Each number is 128 + 32 x the weight over its row's rms, rounded and kept within 0 to 255. Layers, rows and columns count from 0. Numbers have three digits each. The size before them is the row's rms in percent of the matrix's.

# layer 8 MLP down (transposed), 448x160, rms 0.267, rows 376-405, columns 0-159
104:122132215099168206193106104157134194150080143126095054167168077138156121109153130123094141153164124083072085156107143149192160142136146133075141117096102140096108105096168183154107159078194163138118122130087155093114100103156155136161098125117152138113139083087108139111125122132145150155103141074077105116106127164137113132108117140096192154145140161148141133114086144123185080174119135157178177102164150173088116172148109142163178118113205100160122171116151161174144166103114133
111:187102102157133128169126110149138123144137144133081148117124138176127126185092124096133144170126103138167092128161155152149170049091132113170116108166140129092110137137132129129124080141168143101185148161154117129071069109159165118139160060181117104172104122091086156145083071099141131111197141099219146098110132196112135132150139191072104136175118089075132158113115151137148099089112079156079172138138100110179110146164161068160107069105116126108114141162152140143173194168181136
096:160171084121112131174203136106097193138115165136136093146081160134121171134116203120110153122148116149126124099103139140113108073115133087112124146120172134161134122081079131147188124147056171060175079123121138160103142059150090120089100133166137097153026128113197124127097102161127118133094101136117100124111090152119139135062159120120084181148161120145188153113134114128146139145141093161157095156187126062156163156098086187077166070127118111110129137123128091109136065099144135
096:132097126125042172131159126130096114089133080140098148146176148142036064175167107171086079123088129108117104115099114179163181163125154120129114139149169151099155135136087146117117110114114139116071075096133093113118115077115138180135157121086066144156101149116184143084115134112146102132133087103110099118128097105112095106040144126136165132082128108097164141126082128219060163132102114136111156124141101177124135140129124167133128171119156157057106135143080042115163138192139146
101:085089126050144138153142133086083156118147044178148133170175163095157093112056073200117147190174130123144077097113121206072140119138138134145165145147095102099123112147151097073125132150155158125099137158196123118143117114151097117112137113153085134183132110186112141109138098111128111096207099133119106130053122130160163165075131107158138143148096128136129136129127103094149122130131135164182169131129191168136159107144102178157170118130163123123167084160100136071129112195160169
094:155145147182123127078145146083107145163101154111159118195151198108084116151140112137142150188106114125173145132096116092159106148143156130158136100143137138142112151147165139124150128124135083146128122051022194048119132174069154156101172078127159121120121178119072171162106154101168159126147161103124115101188079128156165119153155101154162177089124146121120089109145193134123153101086141132121141121181125126133157080154099119112122134143078144083125051172100068163160106151127185
116:119131107112091081121127108096161114120121005144142209098164100119124150151132066164146107111121127094146061138118151151089086084128113177143112125105167084147174145131230141146131113142066085118139138127127150106093136158109133132131125085141122131058148091114135132119168109100094109114096156166105116163194093172084104101121113138106127082101102156157130189133121118084099120111116196091143173143143140109083136142140107075109093238114089138148155134132137108104110130055119137
100:087145103088148089112173114117140065110127147137130121112114100115124121147155087189126169105124200167152097127112133159146154123144097177041143160069125096196144132132176106129141094125124134136151100203114079101113128097149075178180122135085103168125123138129141168085176097130111103101182128096205112146094137105156094154085122144159179116147062083130153153126160111150147151107206137054082105127159114155123106131125117110152108192115130103094107106157069161068157146141114070
104:092138133102134105128124130117109172127186115178095141099162093143078093163110091124151166153132103139128117124167097168029071130160054104109059150136139161154154071089108164150111130141135155090127150179118134113143072156095139147103119145097190136092072095145123123145092095146096129103066131124123110118127130172105102106154155139133073182176123079116132103131162078104119127127101079113120098164106180165114146157067103096173206031147165108091121151135157122159113188138106145
093:160139113158158114116090143102097159108132107144134136158163153153165100115151127154117116151150120172137116138180147147079090121124142119081130146113113139094153108101106141129077094122120096164113115165114127055105115171168175195143058137123188157149110137194174133118089111121104130131104084076140138112232128088131112156144059106142158102088150122095087088108185102113164216117170111125109033154137199105081143084131154147147070165114116128095167135126124138108176098088174154
101:076108107046135130169085077180089126141148150070152167118165126139096093134103102091119059128147103162144130069107154136165144143186150166151093144092067066122108182137103114203133134145130145135130141135174116141148081118083141122097106076090114159092087131176189163181182116085171119160158176129106116133131090129165129084133095129119154093136117123154145115167065137083085164135120180143151129128166150118078090131152106106158144123142106122123139169174109109079174107078198109
098:161096118149173162189150169133121146129143000130143197117077107151093117129195127153145121115090090128055156126165112168101115081140116084086127103181112080115129170114074111081117170132075127106103127095113072142172129118101121141127168163061109117116079127151155122114131124143131121149132149101136163155156131198123144161101101086163165109142186183111114106156151132157130102107154109111179145125102130139134135122124162082099175071095152131167201130118183087080153100151115124
097:129114159111097116100135088143151114158124193111081149136155159123152187123093060097169077143146116143084182117178182074226119162163131169134132095100160173151147140157176146140094115104124131155138169161132107161127093130104046186136129064143163129187158162190118139147117119176120136144143123135089082113161130147171142120151114114138145150219172144126135146094095124096150169173099150096099125117132163116169045072123106166123106125106092086125169127115133179095164136130143135
098:141119148113121125111069176065123178092113142168110081107122151145130082103049132113121147182155152161145068107154107173155143139164177075147108155131133107149115049129165161210119108108114127091127065093173154096143128120094125168170168169184097107146083155077129131123126169137167168121073086184126144086144107114153099118129157131145139140085174133199116137107120108182147100120072072103087120109088153125134151120136133080146171118065133123126138160088167103100165129172160175
094:178039094138133098072168123108152144110106088133176115120076160110127145118139116158155083163094109189102172090119151144226117153107137100083141129187146094149149124107152112169103141111144070114097071069124117181110054160142106169133124164132131104150174069135142137120075105106166129138151153150117128142091110154083138101098036133160144152114064158110113111159107142155100157160135123134123156124100150102081165200114111108113146138161093201157139130124069134089118147138148081
096:197147109141147115140137110125167130138140094112151134141122080173138179135089152076129060161114151139122138196063168080162134103157121159143185130155100129207200097123132196078127140174199122165131053129141187157077125188201112109128103107116176181078084130128135151115168076129148106170151060113121095145135126171105094110146085151148121132090129129154090165125107092166096141091149143142123087108110117125109128137116091144117133144152095135132104092123159155156148101082171178
105:075123107127124181149116102113078130061173188098125118173152116133164094156111142143185152182142124139078189124105084136176104130122098128100140156095169132158117146097158108204101056173139108167166058165145169117162103159099105163124101059060122115142082168066115026119113193099167132125105132143100135103103152172189146162120107133092116132152116114098138110124111144154122173157130151075118144078087168150141075101143122117107106157118102119137095074117126134148146123098116110
092:112083169131103143133118138152155102133118044054115106142225118061116083148155173103126177083173125124157132103068116132080114142174099172155117124150102102108145162144135184147107111111161052103193136150152076156081136114088182141169134111156190127153141112086086112101100142140158093107137136144176121155170193127140112139095126085144153116129089118152104129138114094109145129089128118051130128117139128156115154109149133127155142056084137123202106059118096127155098101087085155
097:116093158131127146151168071149147089104126117119125085128172137144166135102123174105109122089060143099137165125121132144252090134153153107092119143101113102166074149102108056140087135135168131165140116099133142048090122179108081204106130114148158156209103134101110115149171145048148124137145096130099111124104165123151150149166083131154156110165115117108133116098124061083162140147124124144171082131141109191150209117107192172151109126077143131111086088170129132115105117111123155
091:165101123145105130193079148141109118086151092131109139104114074138185134162147136155124157082142169108120151152114172108089122099158088130156105166188092124103123149092114170106107093113126196129128087125143126133105155155193162091125178111114078129118114169124125176100095121129039075129162110106136121082119103102113152132153152070142129181155109153140178210110106123163124101098070141115155121146078162138148098133120178150145124078114055068133085135149199136219107128092092089
110:080101199113153172107118144142155133066097147149123149127036052154108148148107107112179150135097138106180106152141092170114079116117088117102154124160122117177043079160164136143086068105124125126123095107089113165079143176068151186114127117182121085103142142147124143116153114092068110074162129121123099124088115131154162116126092133126129154141109160208136152153137160084134137074116127167085184088081158127130073128108108078131154083123143195128168183165116139131132137102109120
096:084112090105143104130146163153135078031100161173146078117146166110144141109147137145094204192151116129107142119124101180151139158105094101134111098039113120117141152105186160135148126180115111153088130125127095085084171120144126166100202156110186179129116124103125129171134147133112177124074167120132151125204200079164104106160103188165091103100139085116157128124152139137126089136141156069114110108103136151123103177140065107100153113138143198124192091110158123096149112129149150
120:113162089121110097109155144146169118134087152126143138095145140167146143094105153089128142082044118117191166153178210172097069133129143151121149123171087219142160140126139123093132136138058136121112127118127174129101130119107112175100091129168121114186105149127155143095140103129151132175158162063191115205136132104106109077115114155143194115145183185116124125128171105080190105129146142139150079098186169147122186102127073135098126110146164097126143110115099141144049136114163155
103:123144098091114124107158071111084110143099197083160113204134139084156139119102126116123160069071180110140105151096099099212112149144140176163110165108174124123121119146132160121147155149190118150094121120107128170125121063129135070152124099070150101069102163131149114129124149169144094123074120152181069125124134055138132118108137062103125155129121194068155173131094127123121160107126112068177106145141154162110150084148224104136147078116092127151133163166118137085167103169131128
093:170140121197113098153173157050122158093165116144145113177122189083145184148149100165137147142143130153160128159132103096146139102103131142115154171066205095128097114094127099144127155154112149179104145162150115119100101120169097170161116113172167074182111098102157121191188155179162120101059133112143166138151107180129080059103175150118156138096114162166120127143080115078121093167142107073107163118100121086122094121085119157164105144143141179167175104089139146168172138159114169
120:144147156172142140089174181094102087131139113164119175136088128094102112129119115166096108088173141092129111176134074128148124125168137084109140199125132130123111152086172151110095152170095077146156089156132138062108077125180167145096079167099095133140111177161064104130167086170112165055115200141082141156109101152129130170098124099191089122127092055115170112128115119100155137106133141068128154090085161144155079112065082122126162120099145130152167098129087118124170079119112076
103:140134099147115153196129076141125167113160192150118157110092124074132175140143158127126116103109145182148145105136163094101140133152114117075107081090145165092180178130140138146102136113105112146163107151094191126121162160096130159134158154131082078106108138137174119118187103150132151203123153140139165131146082167138139143131128130134196092102154102118160091101136116100171096058096102124116165104129114194107019105063105145148157061127135128153191116174158190075104150101104075
099:120097139118130105147148078071161169157140101134139131148142154142095133130101139119091108151132102158126095123125158064088102126132080100160108057127136142156136144128156082149125170122152134155129067112109124054084141118221140139112128201186166119115138114104203111114102107118105088091165135075139197122174091127139134123061162099114160111155134122177123083154131106109126130185061097191087156088067199157085129119132124153136123148112085177089096149104133171090074157135083139
109:119118146037099150056159123143092103137062135155123064112140122117145093140150061149133155186084146104139158141216103142155137151088052103144114146135179124077138155140121110173155090113145173120077148113120093156095154112092120126179100109139125125120121168092155145189135138066081125133180141199142119135115117100169117120132072175100186180160108095137078105096117120140107161128126101139112111164136151029136142141146139147117086127134074148087157152158110125105145186106096127
098:086148142103142143110090109113158143157105140093145108178181136106163056064156079166097117110137124111109131136141131151065168171099095089099138107116135136117155110112141118128123083133090135097175140087134098129117131132096122209171123101174163089158146137188150130120092081127147075137145188062149097188109154133156070158186127158088204148153109134134195146143107132093148121095122135179108101159160168101172133166154091131150178189122130149108149148106122081110099228094146134
# layer 8 MLP gate, 448x160, rms 0.266, rows 377-405, columns 0-159
097:110132160120148078135081167131109165138173136144160176162135171128103135146202096143108113172130205162132121056114193106116125144150139152144124127121104088121115115176104139144131096115133097185123088133140091200111121098155096049140109109092081127129140107119175126137171147106069127184113093094100152064102105110120192137146096122138136114157126091069097100087110109160144128126136143114100120138150186114036085105087106110119114144132129102133144167181124154151233070120113072
088:132163129127106138150138149132089110103091167217092103175088152138143073119185131087141169125153118104126127093117107134114149122103127139134143101102148132121085157124135214195159098091148107064129162161137101159151081099054073126148128137128201126117080160114125149121142117049115128128180090140147100147082131188113106138117149133080124132204115140166119152105166137131173115108180141126129097115095128081127150146056118148170114106146067168091127111171104062074065112075148139
098:154192113122143135116077129146146135149152074116117079127058097107089143116111152155156085120096061148171153121139094104082097133154113088111136116120097153115127114142060074035150109128143160130135076171116123088133126158112108142112099083144116141085144128114116157140076088146119135151104168089078132200142154153162122171120106124129087090141101117055060076108157182123148137129156072112117173097146120117137141172031159104154127145148127096135104151103104137159110237124163129
103:166181123125134126138180153121121110100107053036172177092152116133110144100179128139133116086111114108106085099096149086134171097164123110077099139186129132123113165112131120214115109134101146069162148185123196179093100109166148152118163140152119137114068107195135135128126124120152090121100027116152126090116085169072120096179136123148100148142135123126147105081110121064102149100146136077129132128126104130085144169113133144165120071129152122096066207113139151133156137129148185
097:117168133153157129190115046141100085117138151175137150118171155100137102136108075108167135102098135129094152173096107121081136067180178142060135103123187133073074125127119147128134097141135050121121143135154082085176110111148124181133153123160089132119142115116149187176115106132149102056120111167135071096187141133149205068103145116091152126152178119089120156122143172118135155123117062121154120207109102137116125128159081113162080160104099160079073134115131140119100116155184132
099:132124174015133118171117118189116129142127114123098071174088100106167145134122129134130154124115093111101177136141091074208087137127149135173140161139139053115107126168105083118120177118146119203114095119154131124140121077107101177121155130066098104071133159099137153127109163186125075130190110160170120130117139154112080099151094068104105158112151172117071127071156117175152154096149110166116093153077089083201115151098099155158101128167142126087133142129112155111130142140139074
100:129179155154117096128110124134103090164134114171193138142112173105164154129136155073156156075143123176203166169115089141133139174135074140092138129139142101179136108124126077134116084096183105094133111097144127084057148125162076104182107163091133145114111130171157121120086099140150136077144112138175137116102130169169086124153194098087137107156071079152108087139142123082133136122208205086081144120155174099137136157130125080177119089098208129132161158121157143128133182104090113
102:130133137133114123159116103158190140159184121156051134109077055122114054152101140091143167128173132074174132129145083158137093154094175170156141109151135122125117074087138107146142124090143122116187099168136097145181110139143126199144129052117169096101066100098142105133053154120114121110087191094121192170133100145150127092100112103137217112217133124140119117110156134133162107132106178115155131092169136151088115129094124086125170127119150106119114130129060152119169112088157137
097:112152134120160116119099137133177082123114142156098135120041130090151100146112186116113140130148209124123125096116178123069153135152109185115158085155072149177156124138120156143201099146127163109202161132133186111174110167170159139134095127162127159092118167156106128110095115113127140110133161127073122180122074158104137142162165100104106135127080227116124100076146101104130209113130146100157094165081172139146155187129147137143160130169097135085121129136143090199169162137096071
107:109153125201139063142096112106123173152154115161150153119131195037104185154103124166168138108093142103162121101127030142113087050157122100056113149176158128144061082172148102068134122114170127120132092108140153130115107115164112148149100188126094143100172161191154134145140170093061086084102148161104078089165162172073108153112174103126152143161132102123116107114169152176122133127131121122121120144123151145146150157167099110093154080146090173100107124128122132142134103095123098
099:151160148168070143172121177104020115106133158180072154110154102078172158140210142120135154124104125136183150095151145101078133165140125121096160123148159122184149109116158137145141142123125096133161153134096214099186136132151124182108136112136109095200143139176137130135143153177095119047092145134147088115119141159107094171108157094082132093072160079119150070105137157135122102129110100166136114078070132170205092155119126130150127137084145134145113115158136159089129118116133191
096:159140155116150133101151196135123125145137119131093091152133150156163099142103098194121212107076069135105156161092139179155199083184070124156128189198112118086163166133133138117094102152175070164119090107114103096143145148111126135089187117168161118114134141068168111166116160127119139104074181186128162128129107126075133100123141118160139101117157109096171113139118110118144119122108120181085167145129156080076153051130194126132140163144067140083104156121164152099105074142151156
103:117128080159126048133109094146153102156128121174161130113142160143215148083169101117124143075158197070090105161085117119116133145163109162150135113115108147116106162068103131207146133111117202113100126222105118169166080081142132094150115135157106151089131161120087088133121133059110064127155118086120159099092165162106179124127151110160097182113189151161145105147117150126090158053143070114106135055107182111121136125122167131145144162151134112136132093165114119146097124124152131
097:152118123104197116149113112151107147061087186185085108157101137096151171137143090096134110105185165115191136122173167111168152165126109120138105132096121102113100147127078114073125167092154071098178112104145134135185132124094092144159068157166121163115154072112146100110127150144155131088173121146143085095137091170168107102144145085088075105122159158128155112181205072160126105128137134246124085128145146128089135103162137133150103137161175167173167150126092156125101079146131104
096:080091149079154102130095208155134115163114163167134092114139128123111116165169193062208092138119105129134140111098119172082087156084103183128143096135119045182128166108128054154138149121109136115100151138067053086119122107152092093121162097114141186118154139135140142118206160129129176149138146074087137139127127130096152165069119119149107097150150145161109125140105140154151148145117102125135129154097061168118178107099159200120124115094173153128120114163159113144128186060157153
112:121157118103101113144096108171096154131078123136136167112157136130124165195110132113132140182160108134156063157151142133117121139116102148097085107161173162093066123160117064127160158090110097095169134191164096088103151145097167154097125081186142100073085105108153117132156107114151116079155184152106143086084165084128120131132079122121100069155147130119133114076131152040089082094112162161119136093123202169168089100095148093127126166106147090190102108168161127122084093137145048
109:170137189118146120090136129139102189154139119165115090157031078095157146102132100177131120102154117183087098108192112113102115104156175165162162142168146124164101129144109154141096098153134090133138133143118116161140187139108173129130164142095151166145153123100171174084140172149066130101130139126111158111181127135153122153135077107119148112112188136110132131151168113161194135102139125205088162075173172132110108170171146116128146179176163101159096177167097168190074145146056101
090:131199165150112098197121148153110137134124138119120186191125202167060097132123135163123133141137133121156174144109099112100117140126147091114175124115140058105130126130157104147191160132122099146146049104113170067118083158098063114100098134111125101126149124162149115110099135175148130106110110142108107166120146176223106157144152129147096168158192053159094163130152127128112067174148111163129166114183120120127091188162099164153091165131144137101124161136086106124162180175095074
093:109104178129149178115104083141069106109140134115169108140098111077091109127120144135130075127150142109176168100096149131169074089132161040155157160155136125107132172100153132096166101177139222104163120151107096151194063112102089143113165138102125168109116157106125145136071105087139130126108132164121155082137174133105130159099150128147196136076091119147202183132096126135109132088136186135124155187121122121088081105107162089055131138143161110107132169061092156162123090099129176
109:106149118118145196161100100066140082111144112126086096179142145131191072115087093081192114139076077075146055207104134146129136169104088118093144121198140177108169153158135123164070177108179101148149126128126136092163124126125164096091165110119089118110157168108106129144100161141214116141148104127146175163124142147126148122096122134183109111160082124123134097103144090123147140110115159080114147144071081140122088114156140100087116178139136159110102144145131087108187049075124124
104:069132172119116140172123150121123079086152160124106087173163089115107095171105158160113083126098148131161106167165142107149140102161076189144106146198097078091094169168129133050167176139151127118158120168116129164088078108125189098125111110170107104105109192082170161150168130084139128170124144121092104136138099117112049162110138115123107110176141212125132119125211136109090137103105109083166089128093157143105142153142128118106101057099149140184203090140122158134105141125137114
100:141130149159146110123166064170139148097128090148125116154106146062113132142075132117060190134095173108154125169095135120127159180110127139113122119163139098187150124156116148191140077107142128081112155153147138186091144106162119104119133131131102149193139127097096130148123140141119137156177135158124139198140135158077075154140103163135152112115138156215118111090046214154137164090048151089135080118126159210121087155116166142077078120148132130120085082102136157169156166104101123
103:141122114120137118140153153130131120156134062123066147155149109111152107181124171139157114152127133068124118138149147164073131102111136117126176156078221073183084142156142143095163115123161174081129166131130099156175122151171126153087193091149180156120140112117105117136089107154161149102168088075126127061154171163079105055133121126143150144179068077181201064121133154126151141172085112100110178142139081154151133155100132114152172150079131131137121122068169108138103182120137166
100:181115161127134095133201086130088112100132075153129103161161094123106122115126131122107095121122135064186160091107140148120128106063126171120115110132112104139143106159124129117115149110074078088173065196205126117184104090122185125175131137105113118128155124156120150111159116141113169135109047131099179180082126186139143125114148218134150159113125126128107060056090097094106112115161107155109105101173142144147116125140139124082128160140152097155086144195089127096054175129077149
099:134150137131161134151157110098142140098069088132124119143179145102153112088118100105143089165094083070159192092068101121176134141165093198139070098105119099109119181154148122149124103146139130155164161173108132083110084081106136123150114164082098100144168161094112147100137089144178074132122077174102087069141136092131126133149117119149109128165126157141094116086129127155194077127125059116138097110191147173088127170043157133091088178101146109063056144150161109156144121097140098
102:131133165154140125171041182123102129159106134140179178138091172093154083159120189094077129164105144127171167094115161106105132126131109115113136089167211154155111117092096123116159110110099154168137135165087112119177113084104198136099143119182165120173137139130130205108150121090141135144120171138118137060118136162221086094108120156094146170149105103103129134156088120190168120131127125109066107157115197071126115139100117155120105174131151163116141099160111071174081105103096151
105:076171108148069150079161106092096162110164118139167133129128147104131155112164068120203208070100164133124128162110091133162142110136096116151131099141151111174152093103107110114096157122122161108135159103186098163149069142084120150079172164131152113078116139170123162100147115149110132102140172105111128125134160169110106110086123123141159131156104103162174162152107199156173143145163119151167123042189089101140115141080220086099141059124171104103134101109103104162119191119157095
105:143094133098159077152100098087117135168158118096152165072147181088134220138129088138159144130081107068133129144209172095095148141124099112153099123110117112127167110098117159217131116127103098154115155080104156189122065094109161065120168136131098198105141128121114200088115122126165099145164147157143159139167109139123123129133133116173152115113129147073129118140126148184102127106095154110143138126099106083157110097019149100134135132230114171133138132124107105172134081104129139
103:130106109143108128143093109146104151112126125141080069161129168193135170113169091157165098108079089061154156135089118047122150155119085178121120110136120115126088113084099164141112139151154091140142114165218111157096084103131101108110171166144081110149153108075100165171097111139168064153152091102136099133195113145114127114146142098158152197184142134146115138138162190136163139158170124122148076124158193107117076118118090144103090183083129171145121125100158163124117152049072135
# layer 8 MLP up, 448x160, rms 0.278, rows 377-405, columns 0-159
101:134135077157046145068142095120148103106153083132088101154112086136127163101096199137138118114110061109179193165118119148100124132121083127174168117182123177118105164102149074149156165101170116096106108173108137159167097111135202115112122148197137104172160192101105125101125074097116191136161148093133120156128160159157124141115136154160087139078094097166073158159121140184160101128154113136085137147115097207116125097114114097163170076128123108116093104147136140136147162206108143
091:127143111079109164161099134072091126151087157168105147164116175132149125090116158093125150153130183087140099141160091133155199111129118157155129128151122134158121127037198105133111140194105155090067102200123095183137068196107125130177114207137210106078082194168135064114109111140151106137154114077135151193095161138164115150144106131115142100159103165119138128142121107180158093129139094133111153144107095133161169101108103152115061121089142117112131147123128110112074138096129128
100:118119065114084180088115145108160051071149173105119146126139135134143124126095197142103174125122106100183090082139102118121144099175086133112132116119159135072139060161107103100136117122121203153165138184093096141107139093120189148145142134121109153153108162126133166141136126154153153140147085113169151163085118118149097117113082124115160153142111131061189136122075100157174091100141172100054060120046141098090176181164116154125122142106137153122145173141117128184089090173112184
102:161128158143161175138115154154143151148212131199120070128155154159125135151076136125162162133096125125191121126155113135126134131115125176180140103191127134069113056109179132146154145095150116140129131164132132118095130177122129127145093093160128091087097081067118155086196150120066172134125161149081070141149130124152130084088075154206143148143119124144130161128155128137052113079062133171142096079153105127115083151069158129095109148109095157104199113156109114122091170152142177
097:133149145155111184204154135144150119142137122132135138178174154153162069185075121127146133102136113139149142099077125068066099119100166119153156127193159108120140130134115161192103073116131113090146021109108141139153116131127126145073161086123094077108089167109146148119194169182106129107125118142153134110192109144117134132070125134149091166127178140056142111143115149128110099120143183119088153164118131083161129179132095175126167130129190098127131080226067143134143119102132123
102:107118101101149131118080128137195112145112093146178156139097135168118066144098125133152135109152128156163057156096153155118092121163125139141099193086150076100156133097189081149118095110100101132173078131092148145119136125096108135144084155149082143138151103160183159145157091117102150108104136132154095090144091177158060122204149097122177125194117106088116114100109104182106110097097159089170125147097135135111122232148122067113084166193136161069126092109146165088073108119153113
105:103108174108078113102165115132138104127108188171178098124081135135151126186080084176114099146091153158176130114062182133121148159202117128095131153068132164163108143191166167095184090154164172156081121157090106145152130129070134171143108171080132155113122125164168158123156146131162140118117067146084150146141100158168132143171156130191145072190173107106178101158107165110031122127110122115072117109139129137118098151110105100138083134132124149173128148128099086079094135143156117
114:168100155130141093103120092161138110094176118162074118126058089127102113200182119136154140141170128133162128148106196109137125114126130155067101157103117142091111140077142104158103124161175139106131091121112126162061111083093172124134190115164200102157103161147144065094113093138146149097145097152087164069123079078104112117125139105099212119185118127217137171108115085149121095102043133113135144094132121075150107163081072133146105111102125130193125132109105129124120157092128121
097:091196132106172123144148122047091090133134136223119129135187108154182110092130085120054068087146148147164151108114127146135124126152126119112189136171174139081076104155077152143088154208140106128097107112199109185166071106114112151072138135142096128176138156116125123132098074130161131143123116146084123122090111174098085091106120102089151102087174119139124168124111099122130150158140124119173201103069087113116092101154160147133114173196107148099128126155135096131122145150107153
103:163122180183131163093096133145090165135154080098119165121135132102144152090144102111158143095142143149081086119075096141096212140135133114108104113113098122135146203133128186173136173110128137127102092131164101184094128155143126121110119051106178138160076111189117177164138109070094133136151000141204132143137151132100097091126071163174136145149162094146143174109096148129134138136113106115136137148099180173122120115147108154128062152133130146102108185113162165083125165094127160
106:145116128132104089121080157165182154124099094091157092144129208189064040118084067131130178125115102158082129165145109108117100111122088154138112149126137133107105170155151102088134151098167133100144120143092077130123145042107169093147113209186112148137087140127162097093142128112173121138086085101097124096127092162161135091181099139170150138173110133073123153137130037156120157149117089108158156128131071145155225105137113127115100132144139114085115117092100144142125126084115093
101:139204159151101154148155082186091167153118185125193097088124088162133076137131107098116111140115201136108133068095099147127176119140099037123130109161127083071121124161101110096076105111072139102135124135148099114100152126170121115087048095120036121103156091080124118133165094117102106102083154128207160137097137157105097150134109139114094107069102102135134093127127127106142130177097185147137131094129137111094144090157130088138071118121161152135075142127107164150187102098113089
100:175132180179128117103188139139121091142129097128099187127155179132115135107096125154091126070104119142111141116129121117145119096134119076119160188152052140149137154036098120144110136101123156146139072102064066085101153113096136107164204096144199120115158171130127107124156135116135126126119164205080108144145190136063108064194108184118166127111127156121178109105184099119158182095155108115143119155104128059129120150125121134094136137135145101188066135109150139113094174149121151
097:153133141117137126133117106143111104093163151066117160141134115093178173143172145131096111143126133113162107145088104144117181049203151136126158150145183131124085126154106097090094105175124051178180119106168191132137131132132080148190132155114182088193118126104098174120117143176101102178132111153119123161206120075095105095095151118092163130121134188087153177090132151070163115089102129089143056132077171114151113125138186148136154141112146138093139179137152155111074116127158177
098:136127119122067062135145132087096113201112138153194109100137153102091134146116114154117075156100134093180135045121113133186118180146146131140125178195130116208135142100109124131150130135120102130170150137035117094073138151119170121106112144049125137094142111060110109146148148117117162157132132085055118195135130112160127143176127107187090108123136173144135139126118141159127108169081152167060160089151106085128126115129125094115082135124158109155174087161157112058075123153143125
102:070125098119084109133147107086142165121106137132166165141133087135165212178137136104179085094122111125088142149105140131136183169071124148086119107133217126153088104156145140112179124090147122103114084127174141166118073128114152135057086116121141145112143127152156136146135088133111104103172072154122110110110088173116108211094168133124104084092117182084060140092125145113100116145116165094140179156077166120132095162118124145130117129078139133121137143206146095073093110093152034
098:150096126090125140044103092193105131099115086154067138148171119138177057111149113120135113164125181096161105107125147130120104080082165127094167172137153113113101131166192101174054144090172069138178136120127156140141058136147103216175114137148140162154075148168146124136081109094124117141077176095166083142153107105079130155087117163124189117134053117164140084111104076115130100106114108106094122123171088142135132120120147095157130096115127110089149108103129172134168085092112125
093:126152123086091105058189118095082152102129055166139129151136128092147196060128105134182047130176136187106118125098172158183140069119130211148171097145127109164096134120142158144157116194120145178088120099117171122162160097127100125104114129116157130152133172105185120134166119117113116120119132129182125145107136111152093091185141120109155114080146137166117113121102116150192164106077130123108085183114156144092095119107170108143150121136135084124220145125121165117139062172173142
100:110110110123160125103118138108146104128120128146128129145117143119105201108122073144157110113116090176097140133094090220120127110127144201110117068120134164179125106214092122097107168141132141168190144120228170100086141140129123132104106139091160098127101118065129115179095105147089122135158151119150146156133097089113116133095121104116117175085187127164152131083139091056161097132168146127151149080148104058162137125137110093226151131103143108113089134192148117107175098099106061
107:110097109137164113167143180143093113167136186100133119099127159062126120128143137111116108142116088122120148104154180132098131139083086157150161215082099150128111129120090099137125128148125136110130128094068128098073099072141157099116145154164151081092097080155091107124110149102112112075117102109104108034161181137117108160088224118147162149093124113160150099115131215101123096149202201143152097100156137175138132133084157129138082141112067137169131184185111105082122099132152129
100:157113109117142072144098167159137119117170138114086085132126159163154137101154118122200126133115096109177169095100121131099063138177151109184162070143167137162155128108162142177157153192090127126126084149129151084167169169172095101174136114137134134122128075139108137107135128081119171169146142152153181137145188141143175030152114132155155101142149047110163111148091133148096136119151061150124123113107161049188092162123128189106164112183107135097116127061109162134111170107141105
119:130124140166175139157114173177146168132105158162154153118113105166112173104153113138159100143120107138110129111128125099109149091161112128091134136188117129229157149092119125119164123119080085148156109131150089125069112116136137143139145093199110103150079123080104128118079150108141052145111172103115061085116153128123192059205131116140145147156161169082125138129162072144082116098132151127184149042126182121150149157137110174124075192098115072177144148134182174079122126115143117
094:106118115064129104151142172153108119154148177092034135117101144100132103186141144110117181157121124150125131139124070182148138106074130125132090112091141114104068102092156059119120068210131078130141181152118140192129102143105116085153135150058119092093153114085131093145109150050170098136133080131153136135086093130116109146126152159073151103106083114129128187090154198150116105116112080175133076118076147139174137123124131102171151090100150131135114161162125108146154067186157119
101:158132082164098123136233169127052079081155087204137135119151119114102123150129146121117177188109108166159132110096159079092159109160070133123117104116156119144169130169112134145072138120102176135126107095142190126107115141220132158126163161142082188194068139114106150091157154168118123131126154146125075166090168059131110105106126058122099134132092158152107070057141125126112121116107131096146106149141159135114113208122134114116106127151100105102151138103059131125133145151134127
117:123112108109130153098168167096174157127108150123164195074135089189202084161151193116140102089129115129139134090139121104137128162108161128124172172137206134195175113095148108067163143108135059148163135161065175085166062092129099116157169104100193132153120092149106117125108144116152165118074128120123121119163097130221143091114117218110082124095105154135145136154145112144115100115095095195122138081083124123142094140077144118140110127129105146107175134152079096111136113147129139
107:104167218111103121196143119120104179127127143140152140175133158101163122093164123108095095089110128159131066177157122038162164098076113117156084160159152097112092141129149096128077146102138172161088136139119152109160087120121133130128184154089093116123183172117131181199089160095104108114144185102159073098110085101093080120154169117107156167167149100193081144142141108127126108093182171167099093139079107058137150129170107117098136119114156155127158109178094158114112120116099162
099:163167127136137125156121146126115128151113177121110158109123200191094111178107182121121100133136106139099097126146123103152164140109048165122113122123146116157213190127109117185133179116137117105134120163118086120121049138116152158110143140135129136097110111091109120106129162136113064041094107062083083205115068103150140109119074129135125087105164124182111119126140150106144088087135145073075154112080154156092181137048114153156129147119112122198148115122080155125121071148082156
108:173217123143142201104149120090144072104134072130186144130130164096156131091128113109145079128089108172157130107116115126174153123130115100100071142102159081111180156097086103141094062152127121076074140132154115201114141138141118091146156128143116080104186113100171123160126101118095115115163099102128157115067096108121056131106170131140095118151124156059083130126108178085112086112146062144080158065132141121051122089141135147109113122089157167185146159108090129104096137115105083
106:075103121116114068114070104066140161119156209144146165110086091127092122100117094147149129049124165107168143098098124160139122166167124109097121099168103136142122121152144053111110153136162207133135169148208137168119146087166120123121116151098132101107197110136108166118074221127151083142108129104166114126120120087082076150149148138071123130138035157122163090149150142118150092163113123110172131098136137122113147146162096133144068115079152136086137121121162097061118153079148122